From a checkpoint of a small transformer trained on Wikipedia.
Size: width 768, vocabulary 32768.
Training: a variant of Muon for these matrices, 11941 steps.
Each number is 500 + 40 x the weight over its row's rms, rounded and kept within 0 to 999. Layers, rows and columns count from 0. Numbers have three digits each. The size before them is the row's rms in percent of the matrix's.

# layer 5 attention key, 384x768, rms 0.0388, rows 133-187, columns 512-767
094:474441470571460526465502422490511510504519523504465478508479517548532557506529471462509521525467422552451516495550474531505499460507425492488529504506524467441473490561475536529523530533524503476508434456523498486559489512565521491528450475458521411428519537519563483527492489431448522500574509462515486472505469472518536493444490570522482520495468495515435439516487512463538457476479509463468482545469514510498523487520470542482493505429513524572530482486577493454488572497496425490458467542562508564474466439500549442506574511490433502549538432531487505499553525541470457527526541428461466473480511476511517493476559501528420528510488468361511491535491423486556550525450473518439500482580532541477502541504479477509501567467547517462489469520463570424488493486604525
098:525460456502447529541446523481560488498491464547531547496502512420449455483579485521460505499506450514514498455502458463472539559514505500511537486563462456568507493463510484522521477499535508528529536471488494469450512435456520480415476438456449547487531515430470408544448582437569518456511424485454532538463514567486480458420487512470471555428488487555472467536462567527471503541478485493569522482477461481453458528522498523517549594510581504554503549491552508453544394469476518514530489569539491456455471510521550533444466519488499452478470551530537529496576486457569527466483442469477524471538522566464531501547462529506526491480450452432423520535471552490469584437468490478449503540466437471526477483460492497526548433449455452488528514461481530435487478484544474
096:534440605491530434510498550485408474556497577488502435479461593483475488532495562479535535505461500432509523429504463463504484452519470409551533514559484468443587505585534544504506449472523494533597468456537524463489457561500518483483500496542497531502505522465504520510546583523496465465502438545522392469493526473459499483519542501511451563508523521499481505468537516513471526466537498542537473447464540507548528469537536511504463470482518539512527498503478457461519552486517444491532425496496536511487518528440571521507439572549466528556521495524497490509510543493529484465521511533530544472488432475538517449554462508482464471512532506550527541361435555404467452514560481512570479516491492477508516556476559504512430479507496491525482458511565450501444517489553489
095:550474423522474492487506491514486564542457508560504446494561534472479488471484527517552521499535474501447502529477488470541547526459469546494567496513619402518507507591520515541473437447560488457428435475550516453458531539439493508566485484493586477447502534530487469637463533420489494513532474525454502545484504491473503530516508424443504591536496467480571454406489512467524496471482497465448546511510503478494526498559488506484495498452474494514511587526504551490491534482471521520572458452519534504513467467586515450517443505506516488428518598474490521571462532499495568496560501510459464514545369484541516412440436492487509516499451502568457547482459553479450459495483516493569514510481528566523479536490496533591532491454522497580511589451470500493462429513465503
092:430482480482468550477397506484496492443458541483502498486607504503503556510458508449532484522507482542472462495470462495466508503459443556472465423504509502475510489501531474432464501450553571496503405472469476519488485531498498493456436497517527511584552512481520498530497480614483491469513519570492486539494527399544439535462519496480532528549500401469591483535470509528506459531499520495447527486565507505498440500434509535501525515466459510496498376478476590494554578494488453485522493484548459516496536519486514472592519522530512499489556425500474545485479511512531527486524576509452479570510553449500566451536405490526489532544484532442473516579471443536581539463473518460476507532519508430541454543518520503503500484448519516517579416545472496486503548499504452
100:477530423521444515422555562552517470463425503473440488575506631426488527564447480492474488472504527546524452533517458486509482507518472567490535451549435497493548460558528524475479453502518464460498578453501494490465562522528520486550478553485530463566516527486483535449577512492543574571538507536489534489506525479494533474531480488505525492524476449460539505456583517469503453490525462505511498528544503589506563457532472465453526536471454510561492426548602499489533502508503455557543496558479519460501565519501508519492446454476507461515492505575514490501530505464472533504465531480539480492437561426509453536481372513545500539480536486521531488492508477541524541474455440569539524494463457451556492524591484478546455560476512502490501542516492467510456508549493481
091:585468530464529426531498448439523482505479467504507492450481491543520412525554496481460541462562549449463480517585488516546522505436498469502479539541427485492443499460511529563538552538534473476442480516474510506525526499520546487526528486531484537426572483509475462448466570483461529439497543443480486459394510534472440505487508548514495482475490541497438541475516444529550584433463503474535473616463489470509585472470501503522475450432486526560490507507550502446495467545507519417523481437479552482411512495510508482473495502554476529424446482479576497482451485496544517439439512492544546516476520468486509515564464568497542490566475431536446516507517523564532435526530502519523481505485501502492548429431510470504530500501492476487519554517450557535502399424529539
091:474375449501460471487555504477479534455441458413508517514507500465497469476474476478517481514440409513549567479485564530480516459510501486460479507496487500542484540513453539450570489496494517444451468526560492516503508520498547520503515465494483487456556496506544566480483482581446518497456492495531487534526477553466533543523466551510593566522518535553514538535470458411471464538484568516507491465538515460511435562505588512492573483465555491513460531547641536475475545524470492440485524478480508495483522503473461478490391458521453519455556438541482395529553489471447501503466542505493505460523482516463560481539528495496502564516462460495509445516542460523576446509513496443482515511519465598529535476499528476516457501521449451542555509501463566449464469555491479
114:453415476446502492486456461468441501463526487514440537502503515477496473487484490509505495548473445455505549385538538477516533442444504477498462496535523566511524538488476500533484463508565480579466461501453511445503487569529580494569420431487500486468533477508484501565521454474502583477503536491507590550480518435509512521541480542464503500543439486445431517477568433455400611524496506472597496389442488539496546499517451474483490535480552514556490633490574520520471505558504532491529491445472499487502423490450470473484408493447460499492458527460535481517450480483499433444464486565489477488531498533554522468522423462510559607517499478536480475471509528456417446504484508427497430498533430586490522492462471456619521465482427507485549474476461524449524514454538502
091:525462473475519559536506575550436578505463518489554531505445452423503548501557482489499573467459479497447462478556557489483540430525528473559428511478453473548620539477557462575501501551563490641501603437513566487499490491516518541445496500495466510502487559544542581517493531495551520497507485465443544514464530539501467481551556550485469527484465533400500556482522460498505612480482471478485525463470514404494536533490520520471489431527498525459428560465503453473446536468535522496432554501523513622451516533438525480511513525485484479457469495455502437460482502536534523471517483506504528433496479504529531493522512539498469508496551489449497451455555515491517545434472559548501489673466477495446479480479473566450537472493527508530444500515540535456521564481524493
098:577522530528507496499490517520468535553505478549523442446447568460493579525484566548459429420489560560472512609368481541511491594480535488525460436485478506528531526468519449488573494529471500472482532525522494519481459461543502518426473559499465502545543528498457505476528521512475492545496524518528461561479547506505471443484493498541494522570443498502547536438518491490487537518473496481448475527483490521557514500449516498520533528466486556482502573589446485414471483465507505547600491589512451515484524506504469527432413439509534475522541515455471495528492547526535511470505486488531530551503560525483508494506519570475525505529573430551494442507496488528473479461470504487549509468573593489550524494487445492485473520539447497441482475569528496525593510491527549
098:521501505559506499489524498460530435488456544480531479498451428480492548484466393480520548445479454499484499519484495516436456448450565472475460486516508477485433512525457392542535496490503504513471469482522513530513546517489493479520507478554481479540544519559492429465421457587495482536499516532482475487562514426433568524540505452503553454495443517444489471549522461496501549531522444581497501477464488549555467443517458603466496513483443473491495460524489439476533418450500556486460485483450532540478554539549520521469538559524526499474431453455479503454521477477464449505552491538570444524475531474547446528473446444499488453451529480511572445478510547513577524518453506558451528539518558464475486504534505482474488553527457438480518440496504529502534469498519471
100:476556527545514550489451483435493499524501575449459479485475499545476423567456568495466429584561441545469492536478571465515518506479559465563564504525463481461491534430482468512538518483485521479448474464525464461473460518501427477563521453469510540543430454466461563480472503481522435482477497477504464452477472501467487491487485486499423508524531491510534558484558477507562495503529458514560397527513514478525518498499518448458448573472468511427518476548502519521494557558505498446484528501489548515552482507507536497484569542517483513479497387537477516464496557439524515556528535452431462477414515510453528528563476466506495468511480456458505487535537518449520533516549450457553506513524496548577530566537451543455500488519511527413548478471440463517503432519509455
109:488487503517497501491553495562415466565503565524568476442503546444550580458506496464560456477485540559487429476528530509499551416445565462535535509521523570498451518435501498495526488469514536595508454496525511482521511489484415509566479549484526452509527489542472510495470529449505545504505401553494493492489512499514558527492490559589475473499507490503483541522510478512523477544501459541520472511578490472484492540530507537485523521471448519448476474534460494491515572496510432557513527474556501540524418505470459473491455469484503536492526444477517449427506515509517489529566439466516519481523474489569460470491553487555496521532558506524494512522500460524500483457485468566505443440482650455504467544539526503504476508546517465520562483536529439576525493467470492
106:489499510540506563490553471443470493548459558521460486530554498515506457537468596469484470502530541553451497534486500556484460523509530563544501535482500531520468524503539505524496508425505442537587431572542564566533574518540427406520505465535534492486499513533525540446492573431484541450533445527512485477497576494497495470472505503469502492587526483524564521461481481512426492476579514508523492527453521483529577501559546534532475508503465526465496424552537482466462483455485536460507513551461467494497500488479441510502511467474465505482494454501452473470510551497514486445519521498541465441553514584502487495462565543472481508501549566553552450537450504448436466473536517476534515454578565455484494550523497488537513533578506481469437507448502547509502456477444510
099:547414462493514424569526475569540497432496419484583458458457459554530578488492461467486457540560560487528466494516469440354492491491497508465517497510501585485566526585521493472447514512536537472476495479506531551505483490522471557506510514504562466569452499430491581528518472469448454464510536520536544441573533495512490523473510473585532574465530480517541454556465486440543589512495488549509552510507450546461511507555464495462442526479572555491541542511479403512536501619496513521449480433488433504475472537498534498491527537552495499449528446493544469475518463499511501521472442523505488517450536456423506427534506488518446477511493484545563480456484601425527523464526464534552503488485538520544520432478542528548496539435499538437467505462462502436500585501471472
101:479529486562552471534501462469428505485446489524574547516406471463552476492524543485448550470495524494506518531494552530541486527445501479525571503477499506490470490522494458513487516454512481535496535489495414518563527489567506536424500506537498508532451417498510506504453530478567478476450498466551503515625495515459502455555494523495516449508496544470467530438499485505491473496590470472500453482511535503405457459545560470515460487472578421484547487506525470522521473521479475478472450532571509514490535525546523553502522442554539428554513465501479564468446506508530409470466548544553491519509523577466552481569520507487533496447445468582521521551506542478481481476502491539562487454478520494477538559479489439529538526529476523532468524510550537488467609497470554
107:426492472503498518471415469496498480498493515556431504519491483520483442415468455522452484530530500483514488516533494514547519511571504505511585517523517469494581497484525491525547477491432537516522531534463543505515478510454541472451490500509450499561491493551493489482509503469545533522474474547439521541557523544494523561501475516498508498542508455476481457413494451523445502501529499491507516520436477438485437497489469477537546478466640516458518607518503556517516426483513523568513494476513486525517482474504527529472508558482502506547444414488534472470510488514428499474505483535494551464522504516476609471557459489564473574435556481471570562567505504456445392523427433425443489545507449593488523514612541488576525440463556598506491552439456533552428523507537458
094:505514487476433495449554465555485499533459446536458458490450508522572515499398494499464506564506467476502459422446465460456501439444532508487542503535544491558491458382505565485567489507473546491417496503480498502528467516484548465539499520477457452588577463460515425475493467585506475478481451551472589484508412531463505543444529457528498538545525551501565539488460487514526517544483499500471520448518566446553437524451467492472447413480530492470477642504510517537528485464468510543537489540544548576474493530500501482512495495441519520516439465490471476476474475561502530553554486523504514517570406533515500488510443444483512498471544481530492545516415477503458481523490535532489410492500455563488493556525550500458475509469507466522539447394541454573535446485503397
097:448475370538501523415505515508509474509458520524469490482539479539468509538472523591534508526513576481530537512545510498506495418393559549451508555476492495441455473537467506453495524532497547523506476479450474447533528517462557431582432449517496475444475490508477540509495486544522442524506494446558531476540563485514512544468455497494448515543473517546529529473527605500452509512512471542507390485523483489560562543455441528472497514476483500508521501461471451534537529491453489532580505446537463428499545518593478547499561578575455532504538502438494487538493531430490555549540450547503492518516470486496509512466523503436490471425526495434544528460565459507466453523518527533483536490528482529495570535487493417513498472398422539538540509538501571516487470487494478
098:512521591497512494514510508500515534564553452462445468498459571514568419484491521463419515436427497571423497480447480497531482559509467485482569439592472504493485459488503497486441466450511459481545506524547553585544568474500441490427512450506455585473502466516483447525538590464485601443466413506524556489507458549502505495485533433470487507442509548509449475582484389538559441588605517470430469493470547518519516540563556460494497600454553484473515580388419439484498504469521481498532499562591508450443492485424455509520564503542495478491557538552509543575405473466477474538534533489553494548509472522499539453543512523494435496493545531519537473485439485480522497444561527488531522541506517542485482480515450492542532417481420539498463523537468432514495490466519417
100:549560542478504545432497552492459597518483547492482522525464551512507573511507487496459410483484501532510443440500504505509548500456508509425470490554583470465459524486514520567529526518455525436480487512473462481543532546439555481476449475518517529532521473445529580495529527469511571469490485510515411537485417464487538445437477496545528548478559453524563524482503490499578492481391509521545485522545492522503498512444562533433505535494485507467555527423494467484476481546522510555485485502515543537481495491505443506523486420549429573458499450545568481532509541437527490585536557509462457513515464441453533487501418451530490526497538482499540518437529495430532449523552457460466491497462540479486505434458468545523507541520477438494516520487516491524514426504564506
097:487487455484489550485551420481422500479439477510518508527566467552481509532480444584500425486499488512496493518469518475516524520615492532515371504535463480557509446421510498517557518443487528453457524495414484550485502551473593498517506513508446473478481475484512491512434525479539496449437488479526480512438463470488543514460517561461526476511521502536526531466482487467506516630464563482464480483500553497489504504553539494461474462481480498535449526511507421546476534472528484469542570494484500496511474484525475492548514538482405548540472430475561542541610537524525540473492447492537485502421466468524453487485495468497558526493492450541566451456540462575440509468506533441480529498495405495564439508422503495515484449563563528453452471518463492498460487534475462
101:418548481449500461487467515490509470487559474565501520483547505532514522490542553508475503463536477473501470466502534525541492481454557531506590417486501434516550534491524474478481593491480485499609535494471513505484420532504485554545557421418501555527560517516544532475503469386496465427537471490452492518553454572473508521560433568495537578483512485466481563469497508481598464530534487435591516430462510506481532533515470517473484543508549501523499455497489471471479444472469542478473502480496493520420456538522518534506467481603526436498509497558473537579471497528459503525537452538479434477525558503522501497528461471479479514514442551478518466502537486443484485498465451499473517502488464441573521459555522457561483500547503465460476507485547513429516483503572560
101:465494509556569552477533548512525438529527534513455583475471501482446504575536519432547537501504481489514460573524482499511503469530508530521549567510559498453481565527482537474422550562521498472543507474553450533470419499456480471543510493484527523565520485507520499432460514540590524520475459537455495487473555465466472384441501500546415461528528525524451476450558446464537547524504453523510489515512495558485462436465455498503507435606492567509505467542426490573528554459457525535531516535510566433543497544528514467523473425514449580473507399453514476494536533553551519468498451477521507486470514467502502467523500556543548557495606423476433459464478533510458543474531495525509468508480499529506554435442480536470502418502491453516435435491474505512521497574583501
102:558563435540437510485450515510518517466541525515513508538517476514514409519542481496436487446508512535499507509526543520442476552551465383419458492487456499472527529399409403504515501542532445457465556444497562505514510530466551475512528477437572548535465555500497539596502525590538500516505506540540543546505493469521513511542446554508549517465409476436592562492565453524460535532487475466571564522399437419524539416490490570497487556509505487563458528489487479504474474503556522452479513472401492481545569490538424458507534596488535496512499560516487550511514466517419496504497506518434465493511422508552565516548519578461516465422521522485473453463540485472495533425598544443476484495478538508507503465536534505481493478539513488498522535488463482567504497530455494
103:420449499413546592487425527532509392471559482502409491487448467497488506524478486534462481478512468476530545498519463495528505443448565481543565505554462568461588549522461523567449576520502435527463464465472400428559550455474534543496472485513532502540517436505433492503530501470495534506548442449438525453418444493440549557525474448410570521488501512510430549444512467512515494496433503538415451567490536450494419439532507486499504475543520499512489514458518480529508468515498494468423450469541505478409437483527480447524493411470566485474475428501480508479523501445585517534471510497427504477578593480496470495499414443451449497468498530528491475500540503577509500486487455471459450521567482470501487527542574486491510486500473503475481505494510464548502483439461455
103:475525495450507457505521459446497500517522524510482533424476539496513553526437511456558444451475545503547505511494508458532569555522517548501551535490455493503465476475534525444464506458572531440488490496484527531417531508500476469511504447521493556483495476485474544475480495509479451528468508542558448440596543532498461502512520521587429514513446551548512463552494484544552468498573509519470424522512477600491459437565462486427428523480460436466554414458429474487543521486565484503524479486498500462518465433414573503432527519575521503430576492489473485465493477510523480502484490474543453574442564505467448505529570476477489422503504499482536460510525528415463506497498403598573461494540496509565477478521407449472512480464506565501447460542547484531472502467404509
098:569492416540488474483497445469575538490567545523566529534485480504525462458541562552524501487562500384521545484486454525526469541573472492489492574445506489465434498424473506441492487487519556507504542469511503437488528455480456453456552511490508477401509478469522490517455499502505489504527424506586434541512474460542555423524510529593425462510457569487516453550478500556505469465476553471492500559532521495431514530558474516506511393540518492419508379522526502498452545478479410514552486471572494504514499435437486535463528516540456467554535496529508443554483500512487480410466527470510507550427584433522494547486464530500445467436484455548523519551568523510403539495529558444527545476460471516496520531568547544462489512497475530484409504517499575542486535526544534
102:448498438554471487468550514456551574561470496504476493391541484447478535529534507522480475491487522464506454489539453489472511471524471532532523512418472436541451535426559536480433505535535444486521534437449493523554578463452504472450507461490538564527538486525571541470514535511537527461472507462497523485579477469477521440617505465479470556441550453509496500512471443504484536499577489496525504452524465522508482471540533467386499488491481427538560478546519526448499490483500527433503476588423531499514454416535530534511503519512465482509563447516482478530579461476520498468507442511543488519555531475520417482468504532536467408484517433604531595483527495472429453486494458502555447507496523504452538515510528521454464536508513529518521491558571518436495486456526530
100:558497539455497493515467511494466514504471564480572500454527534463531591471427600518520502414509559477556528547480460532518496552427575534473487551469433507473520449555459489530524559462512587480475526483488482546553514514476460477472460440587541493516451522486481484561506533483493494493500518436540421392507539448519508476463546583589420443559507547543549500601487464502561502504488480541527483491543511540549463425529479482432492439497464553451521477458449582540577564520488503531519531441501515504442536514441491485475571525489474484502547484494480515490545406452554561497506550481533513575533568469478455508487491475477495461477489460498449463526506446512555527504537427492507530465510513533482486426530410499528506496478492599510482550505509471481501495462491563
106:510449454471481503473473519451551514497486504502526461499480535519535463498517464482445465520519414494521525492524598542592486534477486529455513516557476506496515556396471534457497468472443521457465435521478536487547526468558570503468478500476505482469456451419496520544458504577516524542523525527500486542485482547550466464498523543423524466529550468567596541540526420489414526444499533468568501472493473514491536453508542446494518441561569566530538528515573550496516495533488494523537485487513436555510502511558493521467410508438504513527390575515546485517492527512514515494441497547481532487559515522506507456460494454546443532471517458508481486521453482455441551481478464494367518533506429499452527484490516494516456531488553529478513526422462595445517481481554481
102:528457429478523505480481556541448536508469554458475474541459524481492479455498515450505505540428416515441458514517582482469503477488473517435501424468464457492481442510510446590570537533512488543499494473451551533554538459473495464508502477551539539474477455509496491477529536522495561468540492461451445574539495524496477523453622543460469598495513468540545483459513496450473549490439565474472552471534503492483553449588502474513521521511546515473553546515548514556568541488526515519503443436503610554519518409520454494492459498519500542478483481520515465453607419456533581483494483467508526486483451503507522474482482558483479545542564415634511509486474478453503473534468527410454455537595508490448495462505541455526500479506473491476468464450479564555580485487511479
095:493470513467524477451503536463496542533565529472488473495501499433544521462557510514522536503539512508508493494489569517487439493499420496477539474514558507511570511605468499412548491568538525480576508543525494587537493516608479409532527501541547457451554456529454531532528524484443522494519491504448468529446489514456420495523496516523510552461517498517589586468521508497539481484550563447464516500558451540534481568512510449540483481456496508520484553564580462548480561580456467603528430504451424546548462512582502447454446496497434466478510509535568554441427517502505498468546548494436465494506489491519535440490509499509497492449532468494474531441426548468533533519424561499518494472512512484487463513425548549475492451498478493506586584571483497545499503479587491
098:481502459512536441490489520569403529544491491493455487552551456457425483473499481440445550541506457442475529488521491454552524502478468500499523492469429456449475538546508462418507531576417520622436484512526494522504497522560481528504541483498467494489398534498568489519480493491562510538529455515501522541519526511530446536539455475509516488470467475547484480533504454474480560488378414447499516433475487504515501486534509475484462517487470491553490534518504470549540490533484564547440502487577497487506538491500548429570461535471516547508483500492531516496492498534467486522532453462456524491495544501518506473600438501521521489490454547446395482496487535495463521455453539461452476500565484521494482507516501549489525456506481497520511459493473515513497542522438442
100:538463455497518505561424430470517515580532516560455532556492515503434522493492516457522534573468541484510503562477470456523447509510467486489495534449470523498466461487546508499574475441499493451517580478442546528477511486526445495517489506464438512508423464458550497562536529509540497526467472538464526520558492512535532495528525469490503451569510536542446456534474526444558507488469540519468522541451497531523506534487580554491439493466507457474515464387485483509437473449475464526479504496513551471502492512535472476491499531568450464462507581542507534465545472439511472431428607417534522498410502503476478475495451548509485486514539434500569428501464596499472493519442484515592497496532480566503509430484573496506518496577496550454571496448494546518518488443485515
101:556555515506471492495551542546453547426449512509482460505562502475513517502498497504555512492583484445490544525439542528426485534526563513500493512583477488467492569423489461506539490562517533466507434463452424438504442478568525444484528477506519479452464548509527510542563478557463487495485530492470470411506560452499543433455405530536463453476463511471511482499555492543468498463493424531505437499489526485474572484455528523481470454434496494521451589411475508451513457520560538524413537552535461516489532479460444503514459477501503504523510538504481568486482504591541520490551508523517460450466546544519486498512523559515541527526470497470542553485471463553571531642491455583477453524534403483451497474518599548460559484526546525516483507477426509524445538518486465
097:565566518518533542437439484513462494460523514520441536536512500482495522543485481439453498457504503494499527558454487555583516456480468500466522507469490514466543518504538580551492514539476500519514458477503525507533576579576503483564484515553482503553515484530517507480474498475546485471437512498491414477465522511521520500532557488499512459554513494491552510489484545570513399449578517534441530505593493431497481482568510607438487566482449536453500445481513489522520491472460474533534492505451458442542430490469550455447533496478514543544522415534468477509609560459478551454456438560497552515486442490505480519518516474515488482453498511589470526497466481511478457436540509469532447510517473415523494477518464448442451533481585520445464551499569546496491546453451451
104:528494557561553514515571504461564504496501474529405483473530550465438494473569463582487443442560516482582545440478490523504446494527518499514527565559443506490414487516486483562497505464465475582435466507575525450518519553495491556545478499498546540484495595537446518529457507526515404446529483518569448523559489481450481512493447518520450431572503483513476508565512505493552481521474503567490538522527531526525487507491442531503462483533435532496533500487516428482513523404552507460483524487472519484512501466416507456432483494472552511460501512474491561519539515474565500474475453519443407470480552492522555516493576438510504474474524475442564507513494461474483529432491407480509453507537494521551498501550501429488404509473501446492542463505539453479498504451491508
099:495422539522480471437476504512500465507570465469493489499412516537466524444503492507494517528514510508505491496484499448448510575493514485523432473551445538460564461526498531519515482547434478469516468470479531568511513502503530482481564491605478535536458508463508513605452546501475455539480520517510455394502484496488464503461565470509474473505543444494485534520466455482485590487489456480467503487481541516535532460532552503561487474460484471506571624525555488444547500531555536506475500487464536499470463501578556409518504569491490503444498558471558541486480556541496517502428536536490574462461541449489463447534470435549443463487567467480579521430529528452475491553483515559415479542542481555529472559477539576488482471433484534512468551523470548441529490475474466
090:505510566440427488501488529452514413462484535468429540489527467508432470449479519510549475504508515504416518508502549503452513491538562511517494523511553596478470459474523495513503506494441481509518476440507549524547480555449497508539486445541490509431468474455494529477515446494532492438432460475517443503448591505433496479522582464613514541491560543540551436490455472573495509527445508498515481503538495502439599517498494458459532517480411494464450493466485476454449519473494447488485431561474444554523510511500481551423566527470527554502469485542435528443478540431546529524500441461491523526446474565512489476552543487420494499441473532516482515538492571550502451579495502525499509468514475485458509537450602508496423549523451506515491521567532502466513456537489475
101:452531521457544589465528444523490497501508511487537484482537471501575577514447470459559419535538494507486498497477507499485541444520530581547452530566494501441523524486531568484500460467488532480519475498529508528485426535524482479539531463492453505541491507527492552464492495535487444467512469480532432489456555404450500454480449501525452473548500517523422390537473526525501491504528551462402450475495533480501532473538547533410441508523462483452514402478398505528500474547491454365439463533473485501481504478425458550459528466472478533494531461428481439501540495511525501463456531499466454540520475450473496541456491471510497516494495511511547493516603499465594490459517483544497478481547477497532496497516478516480556502501484489552478512470483491510482543465408490
101:502618468517517550460568538524505498535528470560430542472493491535574560404497557455550492494511531500535463534422481521488575498509494528529494559408552587383469465500510473456454514527539536484543493370477561476486529545479495496490580462471466483512473523548488554533478478503501468453471479539531463493492516389497466499568542462470496416491451522455505501590514501512474485523521571480518478560539603543512527517538533519522437510598432509511469503542431522511487530457517464501506499511499564555513474457472460471500551536539523586555523398468513417461490553550579452482511484550523451492483502444485463477545403466528477487521540502453508495478545540459513510516536532533513522453511537506505530478530546498463498522490473471535555440509556441527513536500456496
098:510524518566501554551485483497419504445524569494555471480479511505456442471541476509530508514465432437485532552483525482554517543530467446488441508513491558430473453532559471513496485550461481485504512556483523446567470411536499511455500470477490498406557471565545533427472542474469565537585583478464508496512500473471478510524459500473558489420538543586505556519451437527432528428530503545512491492487511493517476473423495515484555465496557526550550569561534487479521442546527495485519568495552515519463508465491498480482521489476529448503501499457524472533458533446479451422480493441516480468455486428571467509492466444541470517470465434545491464525500467462553434481563508466519528509485572531497480443537553521492449577542472447483468465428508599412468507547492465
102:545574532476495491483580498487488521530511514491555513482490487493513535486550536531491549503534578501515411557539542440447507565499563548501456520463543503500462445543541604435449513503583446536547565465482515471490453599492422562520553489507545440509473475483480529532524542451512484585487506508498437500483549433450496485451520560526497526525485510452518523596489474473537562461504478404513430470552503438510556487503487462468423480477464474437437464511459573542517505488563518457550479471431520592467492456538590511504582396495476432535529490522445519506451512528475470565557526479490474434516490555436449476420481536492412471572531547525508509457479558473476565489560423536483455498559443473507501498505524587493428555477491399466501514495540431519450467431516471
103:483513546563492528418514433495512446462396419543511452467411476528534607542532504508495532490547474521453520467530495521511545483512471457491519548482520470470443512497507563463493481443468534515455511482447436450499481461470559450525457491545479520527548450460551510415412470501537493410444523508500448508495452512524520603562542518521563463469479565499525504418555545473546452507482490472557518483513499497493543461477555500537517384544424471510593527503434478458520483442492467559465533514478487445466490444530495526425465499523528459544564518500551382480527506454460468519508471477452407529500561459568430534480574454506508414482478521503459480422478502456547423493528556490481550500441467473507552470473451517534503450490501567498498519560463463542517469472485546
108:496539520476459549511421476492519542541504503535526530531462481434574452497490466496395497562492424508487460555506573508533527475465571500528547502537511476564458502494542515516533519572499448463524478518449455541472472470505551481498522556532483466508502458429504547513441467466515521492519537564470478603483468504509535508440533520452522528497487566436523477496412525479471544504478551486453575450407492434501501577436524462540578496505519497494403542468573515510491417516565557558504554520497467501503535516513487490556463528477515526493488534489489542493495502519477510491544444447485581525564515522553574457496454491457545541507495464514493557418509573541459518501466480518433506446479525536482514511444470460501572456500449554525574514534514490535565518556564461
103:487528517494508549482499449456485484465474509519603569485534481524486483396509477502469456450471499462553438584513473453477446492518561529484584555579553508515461480405510483444546525488514411488512481521552586462515488509523511482572528497479500480494403476448505493450502515472526557511478466554482456436516564528523494483459402494505533508538430486448507504506548464497509495444504459549556518471499551449467516508482543507483567547535450465422479465503476569492455484531491501467515427508530509507509546501454547575506535469507513473468539502542553551478577475472482451506483527556539471541477513539454493504509468528471515466479508446488531501507510462448480597531505502496459564491500495532569518577413512479494508452519452487516437530511447499486488470554526502
100:503479464460522441484511473511424506595479498542430454518497471464467538477574457504554512519424556476532471482510468502450515455538473515518482463480572509567558484554484539453486533450509438520509535476469558559525468506429520447514529483537519505452531499488474540446491473524530508523533545446451484443481467462484506517495449529574510482565552408553486498497471530487560495474541492480500482510463499539552514458563516499451530478506493444487528491531504519481531561556481453508524528520508499561486505494465515568521545504462508486479511463464488528510485548467485486480468494557536487542523498451483454523470519521453517467492553524526463478494513446434467552488504538521455420483507503524548480508462496479442521434551490482476529519544453507447470524494460503
099:518438460438453532491544509525501521515522454535494503480549515568469455448518490479483549548482479527545484594509519524485477471534492561510528471527555504484619546559551541537507418501452491516491450499453482502500467487431471470505500487482396567513463532463567488526480532478491500460529501490456531513483504478505569462506511529510481503520468513402499526514537537445564462555533502432477534477530466451378467524516505410541430464500438524500500570552451570501532450515481511579552561400532500562590522501463491400515475471519516488555504497463488529552562471550427565519471506457551602533553511615487444483571525488485530457447498426492486456496489484503437483521535570460572478553498512508498497552545496473570454469558544534504520515496509501524504558536562560
099:456477481505505470453444457454513436543526510409493477501516522459529516495452531477519455541477507591562487521444545589465547491525504575547458507440490493490469515539479460535526574501540469517514437457481448488534576451438585499518585487571504522471492487511455476523485472537504583556448491520527460530524446448519544513567542431532533413569495500486492450519512476467464458507539525500534515495508485526471514474508470497511466516527521557495532450468513499509474465516515458497492506560465577475519470448483512504462517479492562550479507525447477502499487511477546571466458532441494528434508580506493522465518432430491496476602518463539512495521571510466466480573440482507506489484536522483520529517542512553488490485428546466391465556474556484464474469473535508
099:496494473504513551519477505597410534533532477526492446545441525485472531606512491451569487538516424515469414491487526416454493492561488523500571501477507458522506574504517521520493508516533525473458508468489506486526491607475489482505456468482495547455511492514435548487497494455513478471512506446501538471469445543489542582511495467472523544529490466441435468482429480529493443494506505508546507484440516467498463562465531550446475563512507498514480398494552430480501385483487494493476477544482483521486535583568446435468578491531484545488493523577574496499417444522532463466530489498522457435499469505507512488502498498477518495474517509445513521577432460530540484511490504480448529490560520533544440459547537452518488482528521498500472458421542424493500507516455539
099:537457414494446551569466530508516514474500423567448484480533531460479587522448489444403509431544538481466447535492479531499530515532474501535524528520470483498574562566515515453536486540571501523465498520502395547549498520492523505518502480539477542533514446504492469446493556445549468554501437440519543512456418478537555520479536497522453554480586513470525568562466533454466503449502467470445523529545498459496522579498485482529492513485524536445565506472493448434514511549456443471559499418525449482463501490546498462500485507562525470531465461533479502465481539529518541504477477420486479469519523513563539502437581441446480472504450512545455390502461484451467558573451481442546454428480530489538534502534550532497534479534500468502526591537515581490488534466490484
101:441515491552547515506463534519526473563478446532524497540519565446481544516465503500459565504520508548449438499440466521479529534474465484507492442507537473603480491518428474499495456502505550480493502465429458474513490570428477492449473441485496472524540475577490494570525515502619494492529478474479554506503465505581467506540444467502554465509490407540515565510528491463479521523496497537493544393444472510497516457459519507551471489513508443523485534563500525526489523555456447423477508438507556502536451555623486505531451516468493572495492514535554493544423513526482496507515572484467450430501507515528527577493451546554565601467519507490467519497439511514514462533531541515454473495523474483457489466481440513510554435482445513470547501556468544522486526472573458
098:532480527526474517551523597572489546480536488511471531496459518559486556522638514449552521419528484496495453498536451489501508507525504447491541477525540482505518544512499488487523503548550547575522528515540492479495504483550536503486553476528533523490504452515530554467466438554403471534419488550594479465543497506546477479434518407404525487558469491409526455479547525526492494455545511529573568501458454523502471518527434514479490564543583483480546585486440496419551507492461529502540518459424483562573498578557509517449437531524454470518421526549477506502556466455451491473428498474372479486497482456523519448488529460525421546517506483487455440580433529476524519577443515520459502494495505550443514567520526509515468488566506513478482487455445518503489495566534487